config.toml
n_layer = 22
d_model = 224
n_head = 4
n_kv_head = 4
head_dim = 64
d_mlp = 896
vocab_size = 2451
activation = "tanh_gelu"
norm = "layernorm"
norm_place = "pre"
norm_eps = 1e-06
positions = "learned"
qk_norm = true
attn_scale = 0.125
bias = "all"
tie_embeddings = true
parallel_block = false
init = "trunc"
init_std_qkv = 0.0359
init_std_o = 0.0
init_std_up = 0.0359
init_std_down = 0.0
optimizer = "soap_variant"
lr = 0.00701
lr_mult_o = 0.934
beta1 = 0.95
beta2 = 0.95
lr_head = 0.00473
warmup_steps = 70
schedule = "wsd"
decay_fraction = 0.578
decay_shape = "linear"
final_lr_fraction = 0.0
batch_tokens = [32768, 65536, 98304]
seq_len = 1024
doc_mask = true
train_tokens = 344700000
steps = 5541
dataset = "wikipedia_en"
Each number is 128 + 24 x the weight over its row's rms, rounded and kept within 0 to 255. Layers, rows and columns count from 0. The size above them is the row's rms in percent of the matrix's.

# layer 12 MLP up, 896x224, rms 0.29, rows 639-654, columns 0-223
size [108  97 105  94  98 102  90 109  97  92  96  98  97  96 106  98]
[[131 135 140 131 128 164 134 154 121 156 153  98 168 131  92 132 132 152  96 145 125 129  91 146 126 149  89 112 147 115 139 149 138 101 139 118 145 151 189 112 172 151 122 143 116 123 172 119 121 126 117 136 116  85 113 137 119 146  90  80 120 145 134 120 131 144 166 126 117 102 148 116 126 168 172 119  83 111 136 145 132 121 137 109 168 123 106 151  77 165 129 117 144 149 140  87 127 119 115 113 128 113 155 150 101 130 124 121 110 109 111 130 131 152 138 173 135 106  79  88 104 117  84 174 145 195 130 165  73 145 125 138 184 130 144 144 180 139 159 109 110 127 122 111 137 115 152 104 122  99 138 143 111 185 129 126 145 134 165 138 112 166 119 147 146 127 102 116 117 131 103  84 146 196 128  97 139 169 118 164 100  77 111 121 121 108  91 111 154 123 100  84 139 122 131 151 134 145 126 107 125 126 147 117 122 148 106 105 122 159 172 105 118  72 151 134 108 143 119 123 142 122 134 123]
 [145 151 128 161 150 141 130 112 120 139 108 168 123 107 127 135 162 168 138 140 152 135 158 134 131 129 153 151  92  93 118 166 162 123 137 111 129 153 137 168 132 161  98  96 105  70 114 155 145 189  93 106 174  71 115 108 146 140 151  60  70 133 140 128 127 105 167 141 157 128 117 124 120 109 141 125  81 119 169 128 151  90 111 147 125 106  83 135 129  74 131 149 124 105 116 154 129 127 131 136 137  88 154 129 135  93 126 130  93 149 127 118 130 115 114 131 147 140  93  88 113 174  97  83 154  81 141  94 116  85 141 131 135 132 126 156 127 143 148 117 158 123 145 194 118 124 132 129 107 116  99 122 121 143 113 115 166 128 107 142 138 154 136 115 153 125 119 102 176 147 145 145 140 159 107 154 133 127 123 105 125 122 103 165 119 146 127 117 136 119 117  79 125 133 130 136 204 141  96 120 111  87 100 139 103 118 109 150 135 102 110 150 131 114 110 161 123 119 130 126 112 152 146  91]
 [134 127 103 171 138 123 135  86 164 153 173  86 128 120 144 134 110 142 132 132 138 132  87 152 123 150 137 160 157 124 136  92 154 146 130 115  97 147  84  97 128 157 121 138 114 111 159  86 135 136 114 145  81  95 105 140 106 104 135 149 127 170  93 149 187 108 141 161 120 141 124 116 122 106 136 150 136 111 122 136 119 151 130 165 142 114 105 154 105 105 136 111 135 152 120 144 131 146 136 139 114 168 114 125 130 115 136 120 146 130 137 110 110 135  87 114 146  94 126 134 137 136  95 147 126  89 145 148 145 168 108 121 114 143 148 122  69 159  97 142 128 112 168  97 113 168 111 177  67 135 128 116  84 141 149  94 181  94 101  92 153 157 144 142 129 129 133 141 149 101 122 136 163 169 115 141 132  90 147 164 105 194 163 163  96 119 106 153 104 128 123 112  81 123 154 113 141 135  92 179 125 165 129 119 155  99 113 104 170 125 165 149 159 105 115 157 117 142 115 118 145 139 119 146]
 [ 96 121 110 122 142  97 131 103 132 135 172 139 119 101 149 141 149 125  68 114 129  92 119 103 137 135 156 157 148 162 139 161 166 137 132  80 118  76 111 102 104 118 111 130 120 167 173 119 122  99 143  92 138 136 139 134 142 111 138 175 143 125 129 131 147 137 122 148  99 176 111 110 131 106 118 107 133 123 150 115 117 113 187 174  99 109  94 116 102 143 129 122 119 109 114 110  94 131 182  69 132 130  86 114 137  97 116 127 142  96 139 131 123 114 134 181 172 100 112 126 156 113 128 140 161 161 117 150 133 174 103 147 118 122 125 114 142 159 162 113 101 140 125  95  94 141 120 156 107 138 155 160  84 178 105 109 141 175 126 140 190 123 116 111 143 122  84 123 170 141 134 132 158 157 111 130 144 130 126 176 124 138 130 106 125 123 110 145 124 110  97 140 144 108 149 121 123 120  80 108 191 116 122 165 123 145 116  98 119 137 138  92 127 125  90 133 118 148 144 108 171  97 156 114]
 [123  92 132 145 174 169 166 122 105  79 109 151 120  98 145 159 124 130 113 151  87 126 171 136  99 171 158 170 113 144 134  96 115  97 174 192 137 170 165 112 111 154 111 128 111 138 113 111 148 158 129  95 137 104 106 136 145 153 131 149 137 156 144 146 108  93  87 103 149 104 175 118 114 134 135 154 134 116 146 163 130  78 185 158 123 156 145 115 123 146 167 140 121  93 117 130 152 152 122 115 154 139 129 124 138 134 113  83 155 133 114 139 140  94  98 114 130 146 145 138 106 142 130 154 128 133  98 164 139 164 118 137 116 160 145 155  95 139 142 131 121  98 136 107 107 134 127  75 137 116 164 129 149 118 111  85 131  66 139 129 103 127 113 148 118  93 100 110 175 109 133 112 134 153 151 131 139 158 134 139 120 155  94 129  99 134 145  79  96 101 121 123 185 126 109 166 111  72 119 126 139 133 149 101 133 133 119 131 129 106 120 105 117 161 119 103  83 106 121 113  93 109 126 126]
 [132 149 125  85 140 130 144 106 139 119 107 132 130  77 169 175 165 146 159 162 131  95 123 164 143 128 111 162 146 113 153 105 148 101 137 112 135 121 124 167 125 105 116 129 117  84 115 126 133 105 130 152 139 114 152 163 142 128 136 122 156 131 157 153 163 124 146 142 131  98  90 115  99 102 138 137 115 154 165 108 118 118 139 149 133 136 122 157 132 133  93  96 136 151 150 181 150 113 161  94 123 104 111 113 165 144 119  93 127 118 130 140 114 103 121 111 134 121 137  98 142 169 122 152  89 124  84 124 133 104 139  76 103 125  87 149 139 120  98 147  82 146 139 105 102  86 133 194 164 126 176 121 153 146  86  97 111 174 112 167 117  72 145 132 148 114 130 136 125 187 147 135 123  95 112 123 140 151 129 104 119 129 146 136 131 101  72 152 120 134 128 113  88 137 143  95 124 103 106 139  97 189 123 149 122 138 124 152 156 124 103 134  99 150 133 138 173 113 173 150 165 100 135 115]
 [143  99 123 143 160 125 146 228 135 166 120 115 137 127  95 149 123 150 128 121 169  87 148 109 150 127 101 113 131 121 114 141 152 154 140  98 130 178 133 120 108 111 123 114 154  98 104 134 154 134 159 122 106  97 151 106 165 121 139  95 136 102 134 137 112 126 143 111 102 107 151 122 118 107  91 127 141 107 140 117 134  96  76 145 150 144 125 131 144 107 116 155 107 119  96 126 146 137  96  88 130 138 145 145 101  96 140  60 109 133 159 108 136 128 146 155 127 110 103 144 121 115 131  88 152 114 133 142 132 129  75 106 159 127 101 202  72 139 159  83 139 148 150 178 136 162 137 127 137 139 140 127  98 133 147 145 141 101 162 145 140 117 112 138 140 131 148 159 154 111 112 129 112 110 100 135 125 122 134 165  86 117 158 118 112  51  91 147 150 129 117 135 147 111 150  94 137 149  98 121 114 140 104 173 156 122 115 128 129 132 133 164 149 128 130 140 143 137  76 104  86 168 150 133]
 [ 94 115 113 149 103 160 180 125 143 107 151 184 184 131 119  69 123 133 154 146 125 111 143 101 159 128 141 100 107 110 113  88 148 109 134 106 139 135 108 159 105  87 116 129 117 153 157 113 135 112 128 124 134 113 113 124  85 134 110 146 102 171  93  98 146  90 180 168 116 161 149  99 174 109 141 155 121 133 143 128 166 128 139 172 121 103 169 145 136 125 128 142 169 134 102 138 113 112 135 125 144 122  94 155 145 138 113 131 134 164  90 147 143 151 123 166  81  93  91 156 162 134 135 162 124 123 134 120 122  80 160 120 114 149 129 128 111 119 128 126  93 145 129  99 116 153 114 147 130 169 146 140 126 146 136 122 109 113 142 100 118 129 185 136 121 116 105 167 142 159  74 122 157 139  87 129 155 111 128 131 177 148 114 113 114 122  90 113 102 137 148 139  85 127 152 115 112 141 130 139 143 154 124 121 125 130 119 123 127 122 162  98 154 173 112 158  59 113 147 157 115 110  84 101]
 [126 158 161 115 153 119 109 132 108 113 111 145 119 123 120 138 110 140 143 144  79 112 130  87  96  87 124 142  86 134 121 155 132 117 131 100 139 141 126 145 120 127 165 142 122 140  98 194 100 112 125  78 153 136  92 120 131 103 151 115 143 108 171 162 185 162 139  99 144 116 117 121 125 152 148 133 120 165 165  83 142 102 125 156 152 119 163 109 103 146 123 106 104 105 100 120 133 136 149 111 123 139 122 178 155 135  96 131 153 111 141 120 127 123 135 108 172 145 121  95 152 140 131 100 128  94 101 105 144 112 135 120  88 134 144 135 116  85 161 168  77 160 170 140 128 105 146 144  96 142 140 127 129 109  76 148 144 113 150 117 151 125 137 110 134 110 109  96 112 112 138 145 134 104 135  99 140 148 166 127 137 109 141 164 110  75 104 121 183  95 137  95 122  96  69 118 115 100 121 153 104 102 132 146 179 127 142 113 139 145 121 159 153 130 169 119  77 108 164 115 180 157 107 119]
 [162 126 121  88 162 124 172 119 129 104 147 100 125 158 113 125 155 128 150 155 131 157 109  88  99 140 122 117 130 139 118 123 154 121 129 180  66 130 135 105 137  97 104 134 144 139 162 119 145 152 119 129  84 135 168 132 154 111 121 135  94 164 163 144 119 117 127 131 155 120 115 111 120 130 126 150  82 109 170 162 102 137 156 112  88  91 101 186 158 105 140 128  91 139 109 173 112  86 142 108 115 147 141  88 145 150 112 116 157 116 167 150 122 164 149  96 119 128 132 121 113 125 133 132  93  96 134  97 124 123 144 132 146 116 115 142 102 167 136 131  86 139 149 130 154 118 111  96 132 162 120 121 143 141 149  92 145 123 113 146 120 115 133 149 164 108 112 118 147 130 146 183 117  96 116 131 106 122  88 112 139  81 124  98 106 124 146  89 131 194 175 109 154 139 123 127  79  99 114 115 123 109 131 169 129  95 109 115 146 106 158 148 104 162 171 144 126 101 131 172 114 139  85  79]
 [149 115  98 138 113 129 166 173 161 132 119 144 128 175 147 125  94 128 157 120  91 127 103  93 128 163 132 113 127 127 158 123 103 113 125 130 140 152 107 133 169 150 127 127 106 146 118 158 176 109 152 175 119 106 130 137 117  89 178 124 123 117  91 158 123 157 143 133 159 118 114 144 118 146 162 162 126 113  97 121 171 142 141 111  90 173 154  97 136 109 127 113 170 122 137 149 105 127 139 134 101 147  79 173 108 134 125 166 124 157 118 106 101 180 152 122  85 140 120  99 133 115 129 101 156 122 101 149 175 112 117  92 173 132  85 153  96  98 132 150 114  99 157 131 132 111 116 108 140 136 147 136 153 160 171  91 158 152 146 133 138 158 124 175 138 114 139 197 105  73 167 120  93 161 113 117 130 125 163 117  86 143 139 138 166 151 122 122 130 121 124 143 114 103 128 130  98 141 104  97  95 149 160 139 120  89  86 138 135 131 117 133 132 136 112 103 134 119 101 118 116 108 168 121]
 [ 96  91 124 131 106 203 114 105 126 145 119 116 122 100 141  91 151  82 143 138 100 165 141  65 148 100 124 162 118 117 135 171 129  88 109 115 166 127 134 138 122  98 173 144 141 137 114  87 108 117 108 124 145 120 114 124 113 134 117  85 111 121 156 144 141  96 127 116 115 165 107 111 149 133 171 134 190 137  87 135 104 104 124 121 114  84 121 134 158 132 163 137 142 136 107 138 146 128 161 182 169 142 154 136 137 104 127 151 170 153 146 102 138 119 107 115 127 155 116 132 127 117 147  88 114 109 140  93  95 105 156 113 163 139 154 116  91  88 119 112 158 180 133 155 151 144 129 123 113 117 130 140 143 148  98 116 107 139 155 126 136 156  92 118 139 132 131 124 125 140 119 113 115 147  96 104 131 160 136 154 105 126 103 108 123 132 146 171 112 148 164 102 197 134 169 132  93 149 147 132 126 146  91  77 124  93 105 158  95 169 114 116 146 123 160 144 135 137 132 179 117 104 135 151]
 [131 118 121 141 123 114 154 125 136 103 130 121 116 117  81 151 174 125 152 118 109 131 130 105 110 134 145 137  94 153 149 144  77 128 136 122 121 182  97 146 152 133 150  99 108 144 144 153 170 122 134 133 165 174 120 182 142 140 169 122 134 135 151 150 162 110 129 128 169  93 155 133 131 137 134 111 139 155 150 142 125 127 118 158 130 133 110 120 106  82 153 153 114 138 112 160 109 127  98 151 140 108 109 121  82 116 144 147 122 138 107  90 130 168  81 112  78 159 147 132 168 194 162 100 151 129 146 103 193 159 136 124 120 180 136 123 114 109 146 127 136 127 104 183 112 110 173 132 139 117 141 132 105 111 152  93 142 152 122 157 137 115 129 159 104 129 147 138 109 141 129 122 121 125 122  65 144 148 171  90 117 118 149 146 112 114 112 148 191 147 115  94 108 154 164 114 116 136 130 157 115 142 183 112 117  99  78 146  89 132 144 117  78 105 110 121 131 138 145 134 132 103 140 103]
 [127 118 127 112 107 127 169 162  73 141 179 123 138 126 152 146  86 110 120 129 145 132 150 132 103 143 109 154 101 154  61 104 136 123 112 143 150 121 117 128 137 109 105 132 124 129 137 184 121 113 147 183 131 133 182 137 169  84  70 131 139 119  69 159 173 138 156 110  98 132 145 142 160  90 115 106 143 119 139 130 137 126  97 120  93 132 123 125 108 124 147  93 143 117 144 155 120 129 114 139 118 141 134  89  83 122  83 108 124  87  98 102 160 178 146 141 155 118 119 102 144 153  89  81 112 118 130 124 108 141 154 142 155 147 125 123 106 126 158 103  98 105 113 168 135 169 139 106  58 101 131 177 156 141 111  92 163 164 135 135 157 143 151 106  87 121 143 117 131 132 144 104 142 143 150 149 121 136 115 105  92 130  87 160 117 126 104 115 128 126 101 101 160 100 162 129 132 155 128 113  96 106 124 103 144 114 129 142 135 115 116 132 134 140 166 136 123 114 165 121 144 102 111 118]
 [160 148 147 112  76 148 176 106 167 111 150 141 167 120 148 118 148  95 140 110 143 113  75 127 113 147 146 126 123 115 135 156 135 124 120 129 143 145 119 157 151  72 109 146 100 110 130 161 145 124 170 118 147 106 147 116 132 157 139 130 179 125 142 141 139 156 160 146 148  98 154 129 137 116 128 171 108 116 118 106 113 137 163 119 127 156 114  96 111 133 162 129 153 124 160 146 115 161  63 113 108 184 163 159 107 122 100 130 148 150 112 145  95 137 139 135 101 181 103  88 157 133 110 115 122  76 118 159 133 107 104 130 125  86 162 152 122 164 165 122  90 160 124 131 140 128 108 138 114 141  90 130 105 131 127 147 123  82 127 156 137 115 100 130  94  99 133 166 101 143 176 108 117  86 101 127 123  98 118 169 115 120 161 117 106 127 102 108 140 136 122 138  83  98  94 120 168 142 123 167  89 133 131 150 111 158 152 181 125 146 114 137 100 128 120  96 128 111 116  98 129 159 134 164]
 [122  99 165 164  91 161 142 131 124 162 106 151 140 153 154 146 127 122  91 171 120 122 131 113 159  93 135 150  93 151 147 123 138 115 140 149 152 125 120 121 108 130 115 111 117 139 106 168  62 111 145 158 130 127 116 155 139 110  80 104 131 135 118 147 159 102 157  57  84 121  94 125 150 124 116 111 139 185 158 120 127 100 144  93 154 147 118 128 143 152 139 108 161 110 138 170 113 155 123 120 161 108 156 139 143 136 139 101 111 134 120 137 148 155 120 166 146  85 122 125 173 112 140 119 146 145  88 151 128 131 128 121 113  87 132 127 122  93 130 132 131 150 134 144 160 142 108 100 123 121 129 140 108 136 136  93  96 106 145  85 166 158 107  94 137 156 112 129 121 150 153 117  77 124 149 150 106 136 122 117 161 119 119  96 125 101 107 121 120 157 136 121 124 117 172  84 105 157 147 135 123 176 105 178 159 111 184 144 124  97 143  76 140 127 176 151 103 143 102 119  94  98  79 139]]
# layer 12 MLP down (transposed), 896x224, rms 0.307, rows 639-653, columns 0-223
size [113 104 103  98  97 106  86 114  93  95 100 100  97  92 106]
[[128 142 131 111 167  86  73 146 148  98 153 154 119 172 180 131 136 170 164 157 146 161 146 131 138 119 167 128 132 137 117 145 196 130 110 151 107 127 126  83 164 135 137  86 130 101 105 174 143  71 103 100 110 159  86 122 142 128 163 128 147 132 154 116 113 162 127 133 117 138 142 106 174 133 127 140 126 130 132 116  94 129 134 129 104 127 138 120 129 164 137 104 133 115 125 173 137 124  96 119  86 158  90 104 110 148 136 109 104 124  91 147 113 155 104 111 154 148 154 152 126  98  88 154 144  84 138 154 123 118 130 102  71 145 114 114 119 102 147  96 104 126 149 147 164 152 191 139 108 102 140 115 134 125 110 112  75 116 140 122 151 144 136 175 139 167 105 113 122 113 109 160 124 150 118 107 108 125 102  96 138 150 161 145 103 115 134 104 170 130 125 165 140 104 126 121 114 120 147 171 116 129 138 140 129 111 136 122  96 106  99 144 142 159 166 107 163 144 105 150 160 158 137 153]
 [100 124  75 122 129 121 146 106 145 162 117 110 111 106  91 115 156 144 100 126 121 136 172 106 162 118 121 140 154 116 179 116 120 153 135 109 142 148 122 141 137 153 130 121 136 147 116 107 153 157 128 135 175 143 150 137 162  96 138 106 141 122  63 162 134 182 139 105 146 132 139 144 129 151 124 100 152 100 121 150 173  62 168 133 121 103 135 121 147 141 164 148 112 156 119  98  68 137 139 127 118 100 111 106 136 162 154 107 113 109 142 115 155  86 104 138 126 154 120 136  94 139 161 125 107 176 134 121 152 131 115  81  92 163 129 159 100  89 135 127 170 131  94 101 109 173 121 133 136 161  92 114 149 116 149 117 134 124 135 107 122 146 102 142 149 145 112 125  94 135 116 161 136 179  78 192 120 148 133 125 156 139 135 145 138 118 129 146 104 120  42 116 126 111 160 144 104  85 108 118  97 131 154 167 102 148 142 133 160 131 126 120 121 139 142 130 128 137  98 150 138 139 140 133]
 [ 96 122 128  95 108 157 120 137 164 126 154 151 109 123 139 160 168 143 170 122 132 147 123 134 156 111  85 131 137 117 145 111 153 156  94 133 125 138 144 138 126 123 165 108 128 165 191 145 120 125 132  71 169 150 132 118 156 127 123 172 115 132 119 142 110 131 157 158  99 140  84 110 129 157 100 180 139 126  93 103  86 126 128  91 144 127  92  76 113 149 120 130 131 164 108 167 194 123 101 149 106 158 122 106 136 152 133 126 115  71 118 143 148  79 111 145  96 143 105 126 103 126 143 162  57 125 132 125 121 129 144 146 130 153 106 130  86 111 116 132  92  93 138 159 145 127 119 101 102 140  99 164 127  89 146 130 130 115 115 113 176 156 124 116 127 100 177 174  96 150 112 116 109 121 114 139 134  97 118 121 148 139 136  94 124 116 183 107 132 141 157 143 122 134 104 128 161 129 115 104 135 135 117 112 170 109 119 132 156 110 102 158 124 114 160 128 120  77 111  99 136 152 101 117]
 [123 132 176 101 107 119 183 134 153 103 126 164  98 182 115 107 145 122 102 134 127 135 159 136 106 145 118 156 109 159 107 138  81 111 167 116 116 127 116 128 145 116 137 128 162 153 116 168 112 138 160 151 137 122 161 127 132 142 123 121 134  94 130 100  72  91 108 139 140 100 101 159 145 151  95 185 156 114 130 123  70 117 175 113 145 129 118 128 101 133 102 131 105 119 149  91 134 155 130 104 136 107 121 137 154 164 119 160 119 152  97 105 115 161 137 120 154 131  88 196 136 166 101 127 165 123 118 152 150 108 119 131 141 104  86 126 101 130 122 151 138 185 121  75 134 144 105  76 140 127 152 129 132 131  82 102 127 117  69 131 108 161 154 113 104 146 131 124 131 114 165 127 121 140  79 152 127 137 130 109 142 126 120  84  95 127 149 138 137 129 147 144 156  83 128 120 144 141 176 113 135 138 159 142 127 125 148  82 152 129 114 128 135 136 139 143 158 156  85  98  90 127 145 144]
 [ 66  85 135  85 114 141 134 135 111 126  91 138 115 113 145 153  97 105  88 129 103 111 113 138 169 107 169 126 153 131 145 160 128 108 105 100 106 176 149 142 102 132 172 128 100 122 107 106 113 151 124  96 118 115 108 134 105 166 116 105 164 119 194 108 170 129 142 157 141 150 134 111 159 110  85 161 149 119 105 130 157 155 190 159 101 155 131 140 114 135 116  98 137 118 102 156 144 160 139 104 118 135 107 149 131 107 124 142 103 143 162 142 112 113 133 112 113 123  82 123 144 138 135 117 161 152 160  92 135 127 150 164 120 144 169  91  94 117 107  96 126 134  84 132 117 144 142 107  65 119 120 122  83 125 164 121 117 143 169 160 150 107 145 144 136 180 119 144 129 155 137 132 153 143 113 148 129 131 105 163 144 171 161 126 108 101 129 132 124 128 122 154 124 139 130 116 121 152 146 150 155 130 140 110 136 143 124 132 119 124  86 156 149 150 115 124 111 114 127  79 180 112 190 167]
 [120 118  96  94 124 164 124  97 211 107 145 114 141 149 121 174 110 131 133 157 155 144 139 128  88 116 167 154 103 116 135 106 154  85 125 108  67 140 131 132 146 162  97 100 140 142  97 141 131 142 104 125 132 138 136 148 117 132 116 146 148 161 147 154  92 151  87 166 122 134 128 103 149 119 148 128  98 125 113 153  58 126 100 104 128 137  78 119 112 123 138 134 163 103 123 122 108 107 113 156 139 113 150 128  88 115 115 100 110  83 143 136 128 123 124 145  96 146 147 181 109 114 149 111 138 100 120 102 132 130 184 132 143 139 100 128 105 144 144 147 120 110 139 109 141 105 125 101 168 144 148 146 127 151 144  66 131 161 123 112 149 137 114 129  75 108 141 145 158 102 122 130 154 143 120 103 125 144 118 128  97  90 124 133 129 106 204 105 167 144 157 108  95  81 144 119 146 119 129 123 126 114 128 123 108 135 111 130 135 127 106 133 167 110 170  75 189 150 127 149 104 121 103 123]
 [126 128 139 112 134 155 134 139 171 105 148 152 142  94 130 134 144 114  96 133 134 119 151  96 110 109 152 141 110 142 155  95 164 144  64 151 136 141 192 148 132 157 170 125 150 104  85 155 137 110 116  95 131 136 105 104 157 161 139 145 139 149 120 198 115 105 135  72 144 111 158 129 132 165 129 146 158 121  77 114 142 120 108 148 162 104 122 138 134 120 118 137 163 109 131 102 130 150 128  90 125 104  99 138 153 101 128  93 130 128 144 102 121 138 132 108 169 118 141 115 133 116 106 153 179 140 160 149 135 137 170 153 132 125 106 161 111 161 137 139 128 119 112 106 114 173 163 141 133 156 153 133 123 154 116 177 133 134 144 122 142 124 167  82 111 165 127 128 164 119 150 104  96  95 113 129 102 106 145 127 160  89 141 122 128 115 100 138 153 130 166 124 103  99 171 186 145 147 117 137 109 107 128 128 119  88  99 175 112 137 175 147 146 176  99 150 136 101 130 123 114 132 145 181]
 [144 128 166  97  79  79  99 144 105 154 154 136 194 144 118 110  96 144 111 169 122 138 108 126 126 108 125 114 149 121 100  95 143 116 175 150  90 141 106 106  77 115 133 170 137 132 116 111 122 127  93 112  89  87 146 170 108 130  87 145 145 115 130 149 145 144 170 113 122 144 128  59 156 102 133 144 141 114 149 121 168  98 123  87 143 103 135 121 108 113 180 144 116 131 148 180 127 108 104 113 143 135  71 146 154 107 107  94 125 122 134 118 152 136 114 139 118 146  82 159 136 137 120 154 117 102 124 122  89 121 101 137 124 147 162 124  93 111  95  98  72 145 115 130 138 161 120 159 138 108 151 119 111 146 160 100 124  82 143 144 135 127 117 129  91 169 113 159 102 168 114 161 153 122 112 159 107 152 167 103 143 115 104 114 101 144 108 119 115 117 118  88 114 148  99 118 117 117 126 143 130 150 155 134 159 134 103 132  95 117 150 109 125  90  95 103  90 128 111 109 133 120 116 133]
 [ 96 163 106 172 133 166 125 113 120 126  86 132 101 147 125 102 111 104  87 138 150 138 140 130  90 121 189 121 154 108 110 121 130 146 112 145 138 136 168 139 125 110 127 116 141 117 155 146 104 113 155 151 108 148 152 105 122 108 106 159 148 169  83  96 108 134 136 143  90 165  97  99  94 164 126 102 122 115 163 131 110 148 139 128 141  97 117 143 179 160 149 150 168 124 129 102 162 115 126  90 147 149 116 108  87  76 111 115 138 116 120  90 168  96 107 185 103 168 156 117 106 132 144 135 123  90 116 129 120  97 104 113 108 119 125 137 117 181  81 141 121  92 137 141 109 101 132 142 142 113 152  75 131 145 122 124 141 119  95 143 140 150 130  98 140  98 119 187 144 116 134 158 124 130 105 130 164 120  88  94 131 145  96 116 129 122 130 138 171 142 151 150 169 147 151  83 168 124 159 125  92  86 156 149 138 169 135  99 143 109 117 144 149 129 127 110 158 109 112 111 123 120 115 144]
 [118 129 147 126 104 144 139 156 120 116 142 114  95  86 125  91 130 162 139 124 179 119 135 116 137 117 123 140 117 117 183 152 113 138 125 130 122 118 138 122 110  91 135 119 135 127 106 107  98 116  93  84  85 130 127 122 124 153 129 187 122 150 138 138 125 125 112  80 108 139 126 160 108  98 138 138 147 114 115 121  86 143 137 144 113 126 157 100 131 150  87 172 166 101 122 109 119 117 125 133  91  83  82 148 158 147 144 116  87  98 132 197 152 114 141 135  91 126 135 158 189 106 148  97 116 109 140 141  95 171  91 108 143 119 137 107 105 139 118  95 159 106 146 154 139  99 140 114 104 101 131 140 117 118  72 113 138 140 175 168 154  76 117 100 154 135 127 141 131  81 144 145 157 159 136 168 159 153 130  84 124 159 118 133 151 112 144 133 117 121 108 141 137 120 120 146  97 148 150 127 128 161 137  99  80 107 126 131 108 143  94 104  60 120  89 155 147 114  98 122 130 139 125 160]
 [138 158 137 128 139  78 134 120 162 118 162 110 132 104 130  68 179 140 145 116 122 129 103 114 134 122 140 193 129 129 145  98 146 153 132 121 130 151 132 159 143 166 124 113  62 142 158 108 129 180 139  92 126 124 149 118 130 115 102  85 149  93 124 108  98 106 113 104 135 104 119 131 124  75  98 145 103 141 137  78 115 127  69 126 144  93 141 123 141 132 132 110 146 133 125 101 141 125 171 164 131 149 192 145 136 152 166 110 132  79 173 136 136 172  86 129 176 158 136 151 131 148 113 130 129  91 111 152  94 138 136 147 138 107 117 105 183 132 108 116 180 147 150 129 145 124 121 125 113 122 137  76 132 155  97 154 118 116  84 108 125  98 116 102 144 133 165  99 161 134 161 133 127 117 111 150 148 140 168 111 124  82  91 124  90 130 173 141 119 122 133 119  89 129 127 140 146 102 134 132 106 124 116 150 139 104 132 125 101 105 122 110 119 137 117 104 152 143 131 156 168 120 139 149]
 [154 126 157 112 140 103 141 105 109 131 131  83 176 121 139 148 112 111 158 138 186 126  91 127 103 168 144 122  81 143 129 173 132 118 143 123 128 123 134 124  98 144 110 128 155 141  79 129 106 119 147 156 167  99 132 103 128 138 123 107 133 173 151 135 122 129 118 110 139 135 105 162 168  80 163 149 171  92  87 164 110 166  91 135 128 113 149 142 118 121 140 157 147 148 113 123 150 111 123 169 125 153 103 108 115 109 160 109  91 122 149 121 116 158 158 131 132  65 125  97 140 102 139 145  89 130 127 118 117 148  67 149 139 145 132 108 109 131 122 122  81  99 163 113 120  88 135  97 130 134 134 125 143 165 155 127 105 124 122 180 100 118 129 163 134 112 157 139 108  86  94 136 163 149 145 152 133 105 128 110 105 104 138 186  77 154 113 136 100 147 146 109 176 164 121 131 167 138 128 127  70 159 136 146 113 118 162 109 143 148 114 147 132 100 108  96 148 116 120 147  97 123 118 125]
 [120 153 150 182 130 125 138 125  97 146 102 133 151 105 133 131 124 165 159 179  83 143 124 113 150 123 112 148 117 112 137 108 133  79  93 101 145  98 109 107 146 133 164 100 123 113 104 104 113 117 146 129 132 169 146 116 136 106 135 138 101 144 162 107 101 152 123 110  77 132  93 164 126 137 120 143 157 136 122  57  90 140  96 150  95 148 145  97 140 176 116 121 134 101 132 127  82 131 118 145 107 129 167 139 123 151 130  99 132 115 176 167  83 123 126 123 168 106 129 177 117 129 129 107  89 107  98 173 116 119 154 125 141 115 144 170  60 156 117 146 131 131  91  86 143 113 142 125 120 145 117 164 113 134 119 110 127 122 145  96  99 172  81 104 156 151 133 162 162 134 124 119 146 132 112 140 112 122 122 120 123 133 111 148 133  80 134 174 139 127 124 127 115 148 139 160 124 126 116 135 182 111 127 170 109 161 135 132 159 142 148 124 178 114 153 126 151 124 170  99 126 177 133 116]
 [112 151 183 191 152 118 112 113 152 150 136 124 152 166 140  81 110 134 124 141 117 126 134 127  77 167 141 117 150 121 116 118 189 113 125 126 107 169 106 129 114 122 124 117 131 101  83 106 169 142 175 111 141 133 185  92 100 134 130 117 184  98 143 121 148  96 140  80 112 118 106 161  89 145 125 117 146 102 149 124 134  94 120  93 154  89 100 125 140  87 138 127 101 166 124 159 109 118 127 133  89 104 199 103 121 155 160 120 103 146 110 125 133 132 164 150 108 130 122 150 102 145 150 133 120 139 132 162 124 110 120 150 148 133 130 128 177 155 100 113 148 116 116 158 126 154  82 148 180 125 110 117 131 109 142 104 101  91 116 106 120 124 135 123 130 122 125  62 116  91  97 174 117 107 130 140 112 152 121 142 176 138 162 128 136 144 155 137  92 102 122 142 142 121 103 103 110 129 113 106 139 146 108 109 132 130 119  83 144 154  95 115 125 137 149 146 104 130  84 144 118 137 143 119]
 [176  92 132 156  83 148 142 148 136 142 116 131 137 137 152 168 134 152 159 132 134 159 102 147 142 137 115 147 119 150 132  99 110 113 105 162 136 122  83 141 113  84 102 126 129 150  95 126  98 121  97 156 101 111 111 115  99 136 118 114 163 115 148 152 134 137 132 149 119 123 117 131  85 122 153 122 132 115  92 101 116 146 141 200 130 132 118 156 127  99 173 115 133 126 126 140 115 123 141 152 140 152 145 121 126 156 155 119 102 125 147 147 120 105 124 195 131 158 143  74 170 135 150 140 142 103 146 161 130 103 127 139 143 112 104 102 128 159 128 145 195 117 118 165 131  75 145 115 117 140 157 161 139 159 124 141 167 131 135 191 159 150 142 119 153  71 158 141  84 144 150 146 150 125 110 102 148 151 146 106 100 144  74 130 127 107 142 107 133 146  95  57 124 111 142 115 124 129 131 132 105 122 183 143 124 118 106 138 150  96 145  96 106 102 172 133 147  99 118 130 130  84 140  99]]